Part of a small language model's weights.
Size: MLP 896 GELU, vocabulary 512.
Architecture: learned positions, biases, untied embeddings.
Training: a variant of SOAP for these matrices, 264M tokens.
Each number is 500 + 50 x the weight over the matrix's rms, rounded and kept within 0 to 999. Layers, rows and columns count from 0. Numbers have three digits each.

# o: layer 7 attention output (transposed), 448x224, rms 0.049, rows 27-75, columns 168-223
# v: layer 7 attention value, 448x224, rms 0.0411, rows 28-75, columns 168-223
# q: layer 7 attention query, 448x224, rms 0.0578, rows 64-127, columns 168-223
# k: layer 7 attention key, 448x224, rms 0.0588, rows 64-127, columns 168-223
o27:510527525512493521583546409545513541449489483537502472553422568509508485431546604568523464476560485487463446440505459568429530529477458566560489455548406477515423468482
v28:508548519512484444495481459424574610575526492482538461459517496588417480404572454422504516491515472514515562538591507432473434495460526536510530529509464524570586600477
o28:483488450485458579543531542540435492533501533568574566543540522567559559479498561429462511549429482547436475487414534555526564510580403589488456451499482571454393466546
v29:552490537527424562469510584494451520508534522517575518391515459521498438511486385437463438510497467488386490500474475477548590496471478503501451528502486424481500507428
o29:492401465505475462503459442470553468419531540513421525569435552408497417510462506528490541430526489547469515406505423434473406547470329530499516581520519475517413436514
v30:465495451500462534495486446595492523555516496505464469484612414566480507502575508540494507503439534481434504518487512464462379547454546588448490498526520500501534523529
o30:473509482506552582558466503484517473582457489514481521526379580475505482539573477428467524504476434485522520460490514473474517509574511436457471413484481534526441624453
v31:477428544522635491449461423510567474492470502496502540516478479525485442511555544535567453515480487510482510535510550519443551482546537529587505516535422483523486488532
o31:463447533453518472611475561479479434434509552533515482482519422404504452391398466394475536476581528539454550461448430449497447440496449479433410394489506476471484578485
v32:514478542528495493487593414614524575465512525566473502464524516486572515483590456550460423503440518550519427410511455492515491598554472423515498473483492498461561417462
o32:529479496534629476452512495602577391475403538484516464508563495421468470514411541420545492536522469489437520568500479453586522441506549443529523583501474531475523501512
v33:503515385441568434527486562429547517444420583438527522486497444452534529459433546520457520594539471513565518547497521475472464506545549557555395538559419550467503454495
o33:518476453591463525491453622524432519485563530579474589529564497561537501454503473568477479494476450552417465470559526547526470507486446374485570442545513500431493614579
v34:543512512460565373449500495544507515513505450491431442514513547467484532556546479500457523536528462491515431471393478456439456462537487544520460479477505482368510528521
o34:493508519552442534504524540511582489559508544482520542489609527513441426435461509429500522403436541545527464593638532461446471471575463480442533554525620515529553441480
v35:547546454542439555504506533450523552458535523538528501495508567529426534409496400465401489477524489457457360563487424464523486551506505515468505472467540471461471475460
o35:487465524573484479463482490489521401525460546564464417461437483524527495477491580400526517495570498524450459497482522406462516505544589470429500551470398550448489544548
v36:530484465559540517485514494469554465474486564460449450570494467435482430457458458448530565504521477467553525480503485552449479410509492467533476542553512546585526511474
o36:480474503450503421564455554536440563568515502528519576432539540542532546487453543525524523502544446518449472504508526475518542507527582487455535491452456433519503484515
v37:514501570371473473509524548491500482550547510461462433463537515482486531521569454540494566500479470509505352462478442444494520431549432459437554431431474401516499574556
o37:523463515580424523520488538648542471480520488509560522547456605475476447502532558443410489545445545496474527537532483408501467531489394482482554556456455626503391482399
v38:513513487524482521518506479532482500524526500551468499460462540432480482524464492551570520486450533431531595528552573498451491476458535439517521490496466451492477494504
o38:420448544449432437461545425372534533557515453516593510567459519525501451549543546529431368474578535585455519587454552530544590513509498506497472502504541485552580508530
v39:510605457447490482531468477437516454579511461408486567524517508441595412513480517510483576400462462510519489590478443496514466480480476530456426498437480475525433579557
o39:540544512502481484483608540449476521507395480561476345469548621540565498457540572518531554469445469551539511465480564610491564484461494397543514531563529563527605482446
v40:463522472522460605466511473504522445555456509483547526483514587485469494521577534519470459542497520475438486455439471483545497486537531512546403450394502467480457501471
o40:538492472539479497412474513504487498403544458520443526462472598490474468432537520529521543485518416513463464499457475454482524474478546572486569592530482499516473496565
v41:490538501477530549462637449428497532496470492503591450513517457469488485558460492447454560497459348530526628507456569436472564526473517508506516421541468434636500517523
o41:539500572554538470542422489472475573592527480492456523436501529548433402484516505642559472480531587441486530569520509512487572519470493508513518563553448552408393497438
v42:573537506520506522510518506447610455385418428495480456556388440432525444551438544509539475470564429543498529416515529535515572511542376527418608500555566508548515403525
o42:550499541565520463499418434524454543555539497461556485419522539467523489470506463576518524553593534471546586522532625483490518486496560488528424546463551541475474498499
v43:484465477465429497420501596539466432472404482561535514462492532653524461499459561604510433474519488462578549501422467502440438448540499432526497533489542423512493449530
o43:504460464585515563505442473553545562522502517419548474463516571437453474546516426483561483501438532529521426509523475606441482537487507625524467566409468575498566528568
v44:412517497471444503589496494531520482498526574538571500525529516619545543438485489656499486473509519484546527585547508540461506564443431526537551518551494498546510450520
o44:541502498490480539408550551481502527462541512498404470573417478498488510620481470431480460535452528409479457519569570556515402423417614547519505479531454599438506567445
v45:524528500503456560450412496555444495574546458530568465598564527514475505505492485543579523481397583527529496408470483526527520550462483553614481511485444484450521484452
o45:429503472448458513560487486505474525472494577520479474447500585508393528544491396489460469579505471470524500454494518484527468530533483573557463511535460465534494523510
v46:504446650539574519528449490507429503440569474575478486493537483603552464458614515449465567548535560553552511481556480496500557597475474593456441500536493553471488547505
o46:484563474457459543457520495477530397449495574523451524579555589546512615501417405499565492444533463444473529490500567452508494446488618433481577432520501423512429452508
v47:536491443504543492449440462469508401555510453469416485486493458502465473428553525579544565515466536508435461476557584459509502534563534522528471454499520498499507500479
o47:473471513459440430537561522455422522465591438472482546453479550460446536527500453504340446538489521449507583499590467518545546487425524492555512589533508489503546462555
v48:505510495453448475536499425474573555511520483591519520489493449541470478449491471461540558423491446427541546515415464518458466501522541526557426603569441408473506504516
o48:539504553500447530511517469489487487528493471454542446487482491454468498552461502489542464460526525563441486426553582481555414529416424518478576501528559539449441491501
v49:444528458488458468401506470556541497515535448565629499538516526488413512509455496512514559511494491596504498474494471487433476480472590435538501482457469567514450524424
o49:486517428528463582525506542481452563550396514510511549498446557551466485453515492535564528464470537585521440526505520563522434476591589582450460482527421582544492456491
v50:553586485423494503522410418509617494466485503520490588559486432465598556504530486490498581467534551456498550559411521524470431447437459516559462501555444565512521420506
o50:498510618457567449510503583528418488476509461494472392580476518507424523447516459525404482574542548580495421511517497534565537508478567587588570427484636446495413607391
v51:529498512479484446496516525506476552456458406499540456506445570468466518489424528455443545469430448490576449507502546580447592447491546447409515547495487451496361364549
o51:500550449550525467481417462394570543584483495454443561458448416537523469497495594622475560490521536591532531446471492470547472557521534471548506529540483513486613564523
v52:507458371431450588439464453483521518482468426544512509511557553594487438528512514491455506517446424452568463485525551540507537475486532487510491566546517545452641543524
o52:476545605603463496589468479515529507539555526586422391415550468543564525429440466537509469590505516495510443529599569430497549606457486488522458494532429467524569464473
v53:378460478483495400474536529482385465427556556499480562451516519564570478538477438483434421528397531466433491476516537438501552467457511484464549453433463544490470459517
o53:516502559569539593560456483516527412573435420474514448498465487470500481596534433536680620502493354470546495568400451443582467576550418489493555556528432565480506570535
v54:524554472485484468548456480504518495582500466526533492440500523457502542570418501453470462492558452512493400546506510487510405555572471516450420508494535625530422515405
o54:497513500478474500464465516499546459461477558574532545561466542427566518470536483465493411428476539499460484483621511491509524489535509557482577496449459481443537430508
v55:518532523520475515643455515536511496606530498563545517473531517549469510499509461549510442560529535523482435495490536504469433579527448512500422559555535577533499539446
o55:434445515478489546415516528443494443533496519462493499517490515589479561524489536502451525553502539465606466537513502486569443446578521455481533378452531490571510508458
v56:559493509458465513504538472516461526477507418480548463517364476489560509489611523465458517505523441442582550456465528463478565533577506504519485558526516472513531556520
o56:578489617498581515462534450494554522467607572518484429336589439503445561517476516550571506465473576469507443448537515512469594399519507573525487466470512554450392536542
v57:434454552481409556507486513459431470502510519442504507487507492581539420545375508470565487480418518633484471477429497449454503456435521416478409426424521536513607438512
o57:474522558537431513498467439528462474557369491405448526577437589560458488527571472448487429533474580425516521510498485588468489493444485554555482584484471474500528480525
v58:458532435543476569485447431413487459343411473497516528502476553489563495539556543558502492506491467571531504430504530553478486541527540575513536480556523515499515502490
o58:534400547530516508541528576526523414538581589522461499458501504506559461459540425501499620439545498543463493516512527510520603457399510423470446490466572465491627597595
v59:480485534580523463513476544470508480584506518606471544531443447512479416543541539438566585499618450542481379496518456506501531538374551532436506490507522461526554509398
o59:453614493466466515519404481486536502485417621481539579467521502514616525504471403506481417455594460448548523545502463405555474502589509401502501572514398468568444485535
v60:507509465515458439459451474499470437556546517505481542543539532476520559483509610477499479426577493552543502517569503463507552528445550516606576555561513513439533541549
o60:504503477512558458526560535468470502433569442537460469542524398463440483544471539636444497485442475566500446440469509621504469519519540513468523380459455553541492412494
v61:481543520450416486480435482503465473533495393518455497514490460564485499556456568522506530489511514443513515501502525577511487433434411444507489437507461535418575417415
o61:472500500522534484499470515459572466498529545492512567532566489446451467490480493475500460538437445503568555550491577535370452480475475588584507522505493517485437513541
v62:476445553524459513459510482527463442505476485564466501504507483573455408429548470467552519513494458576574552546514377482508460566510443505397395508501443488395535499485
o62:603524391531512595406471464482508382451515465544634482511501495526503541532429525507434507438419454457456473456461531548499437445488524515591594520544603500530509440489
v63:587417549561477539571478491538528501551496484558478492463484439459383475516470500424524579533597471508563524564504561466541486512461537497553572483480540529517524557523
o63:484454490399543482502364523497484446451460538552479570471486495610610523405582571526557390569506568440422506578503509527402415499478379508502455532548472541447519417475
q64:413442481448547559487549514543474461505475510428540493476472482494473440548428516449504550494457590405525480471538631499576439541598500500513470444558477637487571552498
k64:511573511386535489501540560618439500477523501534591527509423478524519473473464495451495549565421458474495480413509511500616431562589466465499498417518597521566491539585
q65:474512489442496523492429493507532482454560548558506461431448513561632592570528531455515503532421539510453454415536582434515474611484515379611492462489523524534497491581
k65:554592486468392484408436555493490506497512452660511569537477483465570438515553497487517486493396505423483511498483478454480576448477530536537429484504498556557470572497
q66:588539547438569506532430456452501532438439513457478501545446488506518510526514567483475463502418467495470453384470500467493348443422420413545528561487539606586579423483
k66:570471420428486436433445490544456486487455457524509489616450475484494427487467554488471509506540526562469491457547474562553467554509617468574490512516562530504481420446
q67:530535552562404479497520561487566554520422440375410484514419410463501533473521478488528483511537514581580578541472510416571450510512473502526488527489594501592502472510
k67:493446600358425454517405559421445559539504554534420505580525532550496471535400424531489467469532355517560476430528528429472433490498491519570458508550422530551504474466
q68:463469488429580557507482572630487506533438558483486496482467538535547570534463512454481520573523566502564481465532572505522605496599562508515487551573452535474506488393
k68:481539400547544550524480565567463448502501501487483555481523542495519523510437525532519518538411474556567530536470576460549481580468564495562531606434446513471554493472
q69:444539499487476543446516503510531528557577529432521464447569446433560602587548577468477477464492515465530495539465478458511512479536494478575463481456515506589470490497
k69:454501453448557518498436474560563534457501445424555431493513494497483408483417494494438525528490539515413513418501620534574535566592491508498455519491497501559532492482
q70:631537552542566463570466599506592540522530479492470438449505481496527544539597494450477502466612414423533435464442447529440510436483539484483456556542497464523530532395
k70:412460447493435479537585467521554579521508487530430518477541465514375564439539532510499485426508491560491529508485515433552462527500498531520530530455479468523519445518
q71:532487559485610624467499498578487479525470485475501441460530451594490570547491429483508447456544489524562493512422528455537565389461518532448555613610495445503550547423
k71:577513446434457511501491498426496549517421582508544517605464469504507448515509515424457410468514574462484365552516551563472466478489522560444496553423361551490548550534
q72:423542514516451487536500521475493438524440458507427498541519576496416458509488492378536528446491542528589521464474445431557483486475470609535441518465529522530554463434
k72:453469585470516392457485486520508530502487513456506491489440456502476506558416488555482538499461416516515480573584532530529545516485535538538519500474516505492473574540
q73:541569463544469597449572455474496525488528418478494609499480470491429467514419538455509478443540471420408521537582470507426536502485428512568560525443446514427545541495
k73:533568529539522581542528487526493457421617451520497461527496483523516426506453493495623616475481485447514440557553587505464479525533552430632411400569455454476466515447
q74:497397524549552509507434498477486448522456545412513383452526481583524474534387476486486480572512561439532500492440411464453496425490445570462433526462490540495463524464
k74:424401518416454489477597462578530585430492427468547389469519499378513521491501487437473520505515492490463476502494517419539441464510483513476578530528416493537533527393
q75:505496438418490527445515502513494405482480551485539605407489557471562444531543516461431493547370484610441591542530412530511570450528441461534419481592475510516575570488
k75:564522454481517456375529380461508560572574505548580521499415533543488560506526512510560601504409503515492592517603474441476442507543354486477507457423529566458483585519
q76:530569466415493432476454475526488477497510540480532573497537568515485511533584457505546506491441507482466451523580531554492513451478588541439543523544476494459493510481
k76:409498507400593520476450568483460530517471453504476434473488518546477454531433431514508498434577487521519558520515496462478574596586538463587652524466476441477487594483
q77:511471535560503493512543494471626488457449444512530394489529471565533490557490511553436554417506420435509523571523518474532490394501497525504580440530555538466472457444
k77:447479491414455612519569482499578520481411515496557562432536534464506531599489504482437596455555527491528525493445483527467565442580513508447588425472560508477535517533
q78:587570594520462511546382540492530542520490485498512494464455389496478554532446541502491601530405532420527585442537467503550556541466576476549474398518476538491434495494
k78:490562574527493526522436580448492488531448507525536491457432450480587375409524579476455407462407451537584401509487483442506560466420488499531413417508590551528556449458
q79:495592484477628440520358566588450535510511582502519499499503504445598470549529492476487544531409476507469503605421412451507507474508547505496449602393562494414381486489
k79:511491430527484433595566497464597472529457484446512537537464464488496438512536441503522541466483497490433503508486457457433540473468401509558464515545561418533509486417
q80:366472575495516443571512536479472560474543474437480519475490498526474440566469402445459539404582495444429518494502442498567352446544535512564461530505473568523453577516
k80:569470545544518395598552515440400539450515534424451440479384517370542475643476552586438550510462529399504522587495553527534492469533449523462416454500385573508539484515
q81:497619498546411459512481481514474380556552456517462528507554470591511508496537469524475572561532456492503515591500507491498618587500519456546442446528402502614478574511
k81:544581465514597471505458564444471562481524491585455437466521511505526511532515508516552484494461496465599482619504482631569536513470570467477518449495464488566466422433
q82:531489470464545498557514477505451513490483552471461421546483489478436456456553532412443493475526597564567483458577511403566568640500521551560566520499505472576491579506
k82:507452530618449566478508491494524576461490546479513484484541485553493498435470465456549439398491426489559517457465526530598586456488423514431530535408476498547437595527
q83:464506475510517502493510444478532591505448501534600487495440532581470385580591508535476576448527511489517525490517567485583408418541468539421515406529426535547490544571
k83:512524525417406478519562503545464566383526543508519490531480555433480475500517438514454545589455446530464488541438462526461558493554554508550511488478558466489462485485
q84:386486504557436466472502483503481480486569494512473610562413465492575479438639474593419542656537487492533497488464510487515519438583599485501464506451565427525520449504
k84:541487455498522532406443640491588487575516668494499469485535435540461511557628611457460370516559571568543480511517527529419568433502467472439484518477542462477431506426
q85:461469486478497491536460491507529505576505476397509424496502390501538546485585485486440452380522571481401507662551462523550514513559498518407492473429537536425414414404
k85:514501563534478646527549556536509499528525516487571516467496450552420597545452565516498588536506494539507550463512585554463494491497447611560483488537456463513575489465
q86:435472535602498437439532445471567463470500578540518588473475466589599427536488445470494448509556479596402415420584462517481582439555411452473568574603419541475410577544
k86:564540413520529544491500576536515424459453560427501562517527579513511343488405480554493557559658469482527498494509564536487478490511392490444588423498509450424493535514
q87:611570505460509464558547492492394547517498474521535540464495454395519510522671451480411546454502488505515471520409491552533562484497509428565433467538423577566433571449
k87:346473554597580471523441538543490514504516543564482479589530474415485597454558449514485411413536521499525463541468566526505626445532527478527415559481503527462481529382
q88:582460482486510470481544544591500545529412491479546520509484533485550468486557495565572469443535458465471434445501545573489583465431513526619501508502509404495464537563
k88:475518431496505517414533484507427465532548516489560511537499503569524589411489478447573450446558510478541517370555586434456515476537507460537507568513552483422384431529
q89:502472487503441443545490553520479548459470451533545519526402465548503455553530458482528529517485477523544489513568522491483429514443423488542486491560486589522533580451
k89:466477559454481474379589525536469512502410482426488499510535471448464517510527475502540459473522532496518576405542553475453498558421520426496416520474631486518540552491
q90:402544523558452545403497509571488478439556414519450568595523515545498473461389499398512453484566475487575498494519488491485423507496563517514522449430440494524446465414
k90:543450494434549483542529474501530450475483496424515482367514578484412422545475471566506673456460563509555533566515521513619524559479510471488573475524459607506424546453
q91:548471595433561488495587523541533467575435550538423556548543528524530489516478488549427540580492405491647504506568473490487509462439458570493545545496460448560558415519
k91:444457440575474555539465545496454459421489498463516493575496553572420542432390530514575529539523505501495500457561443396538554491527439534469540529519448503407605463504
q92:500549455546534517570500519486513497421497511487523489540531575445499500480425457546528440490550535479551430533488534498514477514516527461494551515556449529402490500484
k92:479457520408470502495483512504454573500425510555507514501477462497579442480594550566563463446456487444505470484527490581455468540515471509479555433530445602560439509530
q93:502525430499580476493450530482465445542527567561425430537577532469542441527377441451511554465557532433527563469504555545493460425587565400622535467500533519513532475536
k93:520474467551563450546494550529544457588430463556473417460536505465577497442503523537516521482499475488540484406438423479505585500500517554525445544470423549491493465517
q94:424499458449510539557572542481480469493549636533470455548502537496446540421483421560422447509387498483535560430413473462528440553548481525550570469553495464454365459465
k94:490533467559576470558509473536504482419540596473535536518435470506582525415525481444455539388562468395565520411552379444557509484531638539466533516496506441491497511441
q95:453512534412558563412556452489550541497419505504461533588462500421554387526516471514556459529484551535427486454506538505369445409510508550529383495525599469490486515472
k95:515476465548466490495557504447560491398591426481476580488432411533524456550487486543485486447503522501475503551536533472448529533450426515515471465449414558452506504497
q96:488465494438529542526482511506523481512470485460438513408529518497519510542500503471569521452556555577401501504539534503524594490481458474461489463558501448469589495376
k96:495478557490369513539588460532532538498442470465531540424518501507535418522530487476507477538537523467453510511562487438550541501500536454582580569533559610389496480506
q97:516476438576531532542422538484477551521514513424483545596531373413435453488434517520445434409533556431478458550476491488526526545521494550529599583542495560504539537465
k97:495580510545557405535493489491477553575533447533534343473497488533482506513484595504543451435497510517446497565429517499559342616562521515603443550536519557527617500516
q98:683494528484471442444450450525542513430510558480534585436526405519555450518511482551512548444411488419476526538436503557461484448502612452505475496488505449530484524476
k98:592529418524446459488485504492536546542519532569498492516448529432593495452515503553525406471521542462523553468477581449556566521501491556451431481541497384457526535494
q99:515482501496460462495509519464487500439487443487503484593423539494446606477521485492432492451615455522448530418550538430365532516480536522546397550405502453436393586448
k99:474515459513588493544529528488570462536458391475570425514486520527510490433447483507586453428527508540521539454517470430475471506489512439452560455479439509460514518501
q100:421402493533553509488500447498514511427582508528489413544427492415544469446549498546527487523572515525617462500612480503570460549522516444438483497466455426424463483548
k100:494491533538441492534507516594469509543601513514504534460551515500498432488541487506507487486549475557451534431415454574494417525500547604479478505458404467521497502473
q101:563550511535565493404420492587479458657444440442466569496524459512471531474474644418541521511510584458493499512467482529572554454459478476500498513436531531489425502584
k101:527439521480439480469494505529595445576496494522559561456536609490463584463554624497503507595491478568412468536490491524566505558534480470598492497509513451491532515522
q102:461476592462494488554498487517577424457437454463500573478453536469451556474429490513472572391481538495471394496567524429398579497525573572498429370524503451424521476559
k102:515535507533459604460491506481555461591472509396454533483541456455449428502474457577499510524506553553460535499521465554512486401535578537506548455430460522571486427470
q103:519497466379505455472460478438349461433523465494452519538470496468445438567495520538538508572508540462494558476528525552478507533571510514372442467460477568482487482535
k103:449460491499524549480420463456463534476557556529559448495450574504528568534430499499474503612447475458614489411553421469590562569434454539380468544516658473521507444502
q104:503550486589571518565464532564431470487473544387503509506517499510520494514495581468496559481576553477472522453391534467524419432542380516465546504458484493473554468481
k104:436535510549565528544563586515489492533455475520467456542429401480450506519484472512462533456476490451447536550386472538580398478540463442547512561572409537499497531585
q105:469383456455487501516414562465551533480471475552504352516496463386529548369530537472485482586433529496468555517469571484525554457470523548456422590435503454531531577579
k105:569447540538523472519532392614513535546487502573503497501544472563557452590552492453334552485512468471442528457472495405452479388465526480462543511569514504518573621528
q106:510420537459529477503567520486417435473381596488556424602519554462469457427413514478535418510478521488326503406465501488482494510480578499472537434600474453459503448530
k106:420489446428499475505484561524479467496493544509540458515591491510509478500460553441507537561578449454449445456521468574528491422464520424491554443417525475452530513511
q107:501519506515450465591542504499438563474513598524454469418504559451513453429535507480523518567460505527486582547492461508396535445548466450605528500457538527540586539479
k107:551545460435441499503485433473550454368529527543462525454531422520535549454424592513433491512470481521504487487492456448536536456557600566471552526522547550530464516476
q108:430370514447471521451626502525510523510596528525573581479400491450539560538465522437493404416527541525522440486493549516395537514476462456465471562487529553489548514482
k108:489495540553516513515469481613525446441473437572555516513471477489470576433453488541568513525521399475533405510498594512495493484534447518463524509493549481498446394526
q109:496537567460495547558493528474593486490516524459502610464497528638455475501569505501501468510544523358468576473535560547542482473498494495517561614454494496482504524498
k109:616423474572486532562451539494536472470450460524444557456524533523502526552448489522550424523498528519497460504470548518493453589518553447521502471485429438485513518483
q110:638477532492428508568514522506514498401499438505435472444565534499529507507596598550515454532519510484407549525385468383514645503463453580445466463498594530508546446509
k110:528492545532375547468553414604494479467484589539506531419540463463588507540547576437498543423543499479544518537486480587447541534481439514554526543507532482540464508487
q111:349535537502551528520517432500489509496536498437530480458464511515519557522449449539490587494488473576493533448502474535536447488484500577406443501521572517627494491623
k111:539438463499433459398530477520495487442520456462445523474563448470428576607513522511477524566528508505566496524519458543493500375482513420498499492449456502488514480478
q112:538376495531466560463465500466510533516576426462514569488495483523633481502523502587496535527530581510498577521476504521456466543507587525489536525546375415456555530572
k112:474486422524469501570461563482475530479571550533489478426524521544500489386592412465513509644500534547533550519379436480489474474369503471479510473509531484606448462503
q113:442390479470460511455507486462482518563525478500450527415497434431449511510517442552506547621451581604471520506467463464471509488430469542417553494480521511527505407442
k113:564466532478548556526499549510516434549510575546494497500490487534451541492522462468531521514494435491546519519613358424520490468610541440565576598462548467499461552527
q114:574500549513465457504457515530416435373535519451507442493507408459572502501471465503519481534519544516476473446494464419499541439520461535499506538514571488516475474477
k114:507526551519508488540583589439546523441475466539447544450454493558466513454522504514428589462491534581511517525462489569480527518481480485539514523483511444451556451465
q115:486474514493453582512504443653465552525530466491520508464414562431417474392502527526489484530519506548521498497528497526442473526587492425412375555426473472479500430555
k115:479503528515525548558542422502547428575522433603480443540484508543531527497521499608505427562449472463455519577544535457459468442454540428489488477530483496516565539506
q116:452535587555481516553500508503568424491600537557498490371493503528523628535644562443444421543539538507431491474568577530413566489482565444602439437490634532537485483582
k116:534516457470578525507496542472443534469474503535526579511603576504546534448556489473544512519556513493399519510507579415536502427532403551482518498558318604604545564478
q117:464514552497467545516560498437454544512534482462589490536446524521481443506530426463585436545484525446521475534437438619512564601443463460426518554548579582485486446565
k117:469548530493509537563493415485535502497473456370403450396488497595527446528493426450463515515556630450518396541404486414496482488447479542478518496512542494537485512480
q118:576502497539494462495495525528456551509504545518515603543451574555489452439475463529530476517447426464513427418587597468523536535476440535469471485479542513573419554420
k118:495538536490511445478530550477596476504469485515464528580492478509497536565435496525533487447466516542448452576571441380509467506502527455485499529512562532461537517523
q119:485424481493548505454496476540505555482518553405536485488513456501460552388579533418497502513546501518497489493584479382566528503624498483436483627455501481517596411618
k119:474503491579510501499489432455557491423523472500537499589472511506506484485432351516625516549446566553560426475569439544554469488504525525519521490458378452501538510484
q120:447524440512476469404465466507512466540506530465527538433409456454433492445492457380481441495484474509476529574489476440459526473562585546612458578499485570476506578493
k120:496410473516589459622493448386497417425539496593501481498420420660512565549463441408545514473528471431522499553532562420438538560442527421493503480482518476429424513499
q121:418520487532440415488471550544489539452512499488436457556454499573524514477480616432499413495428510428521500439502497458414441518312596500518465543604494442612481453505
k121:485415578526510412539455462541529570586525464422515518430514546543549577561480476448485432490584449424442516542541469540440606492428506443426448434532449411570448548456
q122:553516517520440519530631569548493508505500507679495433509485461526470441483512551521578497453597562396461498489474543499451511487485521524446556435453489526503605488517
k122:513577454459410459491562516471457458541424568468447593532567465423553374485484407482488596535536483511559520436427492550532440538405465436511533566494570345552511439545
q123:501469529473553574402511525482570518574462534493482505559491525522530474524549393520448560400529565438541515432489473599518605356535517490435458409441608410593476535553
k123:488464460483520555472367571372555516545489500529570508507527512508559487464552496597462574499571411515519462580439553466454499512526545552538544556448426441483432486464
q124:517481537501450542495471387448535496580477637460506574569442583568574550453504560544454477444527540528536535531488535464452406529464551517499496501486451556515471544342
k124:603461534485398488582495507434525618505420530506472667525482553559438503451466526564466417482498452543412528636432508424409480497508475452524560439549500488510479632428
q125:527526525458530456521544505501542489478451569474488459555517511509506509480523455510506487436484458514472548543538488453547412557597509484467547464479475479481403522600
k125:455552570478471450504467511464548510480529464565471563528443543507466422560466404398607465515462496401553567477471527519510448471448540582498535489625559454499615470519
q126:510542592486473495493476517487515442545549510454510501598453549473495496535501483516450461445490451540582453512523466542511443433521485382496432489502413537511569457466
k126:470499428490540520495452572445474516517472495494531513515464556477547580445587568462535548533441465520567591531460410470479500506587402517457469450460458531532530398542
q127:465468493534438511536505458543515562508497500428468555565499405555620471474485477560513483495486491457482483476636481493497414497365519547506568532463555566580430600568
k127:538542535429467489509522548492536561421506571444479503482564507557575564470510548463479405499438492478594481521516485454489490560515576500509617515530493455510510530498
v64:543475530472550513550487532555515510381521500522597562507461504446441478570462568476456491491460614450481547545601545477537618570552493551451424548525448551548631502537
o64:452547543535520561495514438520580429475507411528480511516489477560529494479511455452437586595599404498521373397468504455486427488514553469469436561491476455524508447451
v65:491573436479481460539509524534558437536472492482482506505450504480482500508483531542472435387548520550535387473459496452576495622451536438429478474502574495419509551531
o65:475571569478496422508482552410428456497396545441474533518516526532526497456597541567604491467568453499504655473520451486529461426542551558517578414475499504500488436391
v66:624478588484590508498478579526482466471506526519511497583533555456446473474492531441431503469549501568584476457488494576553462497554557519387374496492536479489322480635
o66:453463542533465570505586457536549457583493450488438500526476481480531497573504514487519536480472526472510532526464503530447465539466490545546567483490412549468486485558
v67:465521464534543445511494560474556568518531510468428494615504556489513504491544546439397477450583506503575441468481561476404517594464468569498505629523451422400514478445
o67:482503500495458434541446483543467449556493571527568551481480530595483446521515456466513571616427497427515540440453502448532479404549516527421396407487573572535458485598
v68:580453488488487455427413477492456400532521447438512525366629522566568438516599524531497410518439462571513541508567449518595488405514456523503522540490564447537540538518
o68:507562571531542480572525505500492494585448493500433409458408507501467520528474435441494554492498607446442437450397439472537573536467536572509449450525474447515477548471
v69:529480559482491530521509410465488441564473521513436527450535521384479519554562516513542522498430533576448444467503521553375563493514449445465559507539506552498477535541
o69:581527522509474530594453562496508473533482452503504449491565613541507452525571644545600394583462524372482622580382500468498520490513524558468537498401435458529418495483
v70:367579539468446464556549525563544502545534503464510484526420470547531632503523477507461529524486440476534509610465450574481465514573472413514489459492523413460529552515
o70:476545534429594448496523468507563565492539452453563532496594468470406453522361586468580502455488472592474543524522497557544470509562481537439462482510501544483547466588
v71:479395444434480466535462521496585541543443518473538518619498626449501516531465563450625491566459447447445493541457512438465569598455453431533507505490450488557471481592
o71:574526508534509563498518488526410473478497477478489599446440511488479510392432513480529430457541427525531492527548495536515494466454353504465540520498533481379476454519
v72:562506504539479517558537509316488514533466381622506527439446481494406510335500381515570521451544485516486504458518531511460455526545526653502536455577460483536450533422
o72:488533519448491471399527523486531438540457482475499493521514487446521457632384511559457427610496513474557516523488483533526527449535523506435588536422564472470492483455
v73:531351489516491522486513457508466524479438513507568505485528478418439495535534511467565548505530409557522481445489508560487540520494426446447486496489420465540467537535
o73:460558523439427462521508438497484546521493446492488471558493516581395534531463463505469443578548507498560481500504505548551482571527500507448472563509518473501549435543
v74:525423554449474488502499489469501472538539443416561470508555664474417590600425610475560440472442495482560483405535477406558528495463510472436493577481502594478530420468
o74:536509526495527497563544429522500559500516589607389450523477448445611412407498462551503516457547468445557603576466463536459446437461415515480557477564508446549423530439
v75:641471543589505523467471472419451427508494565483586604615479505541547578437500500520445452492518539400585520571505516544502472533534503562589487506596462507533529567455
o75:473520477459479467487544516500433495434526540500451664505581523555510545500550499502600470467456480504438483435495517513522596471550497487518570509558540613471467445477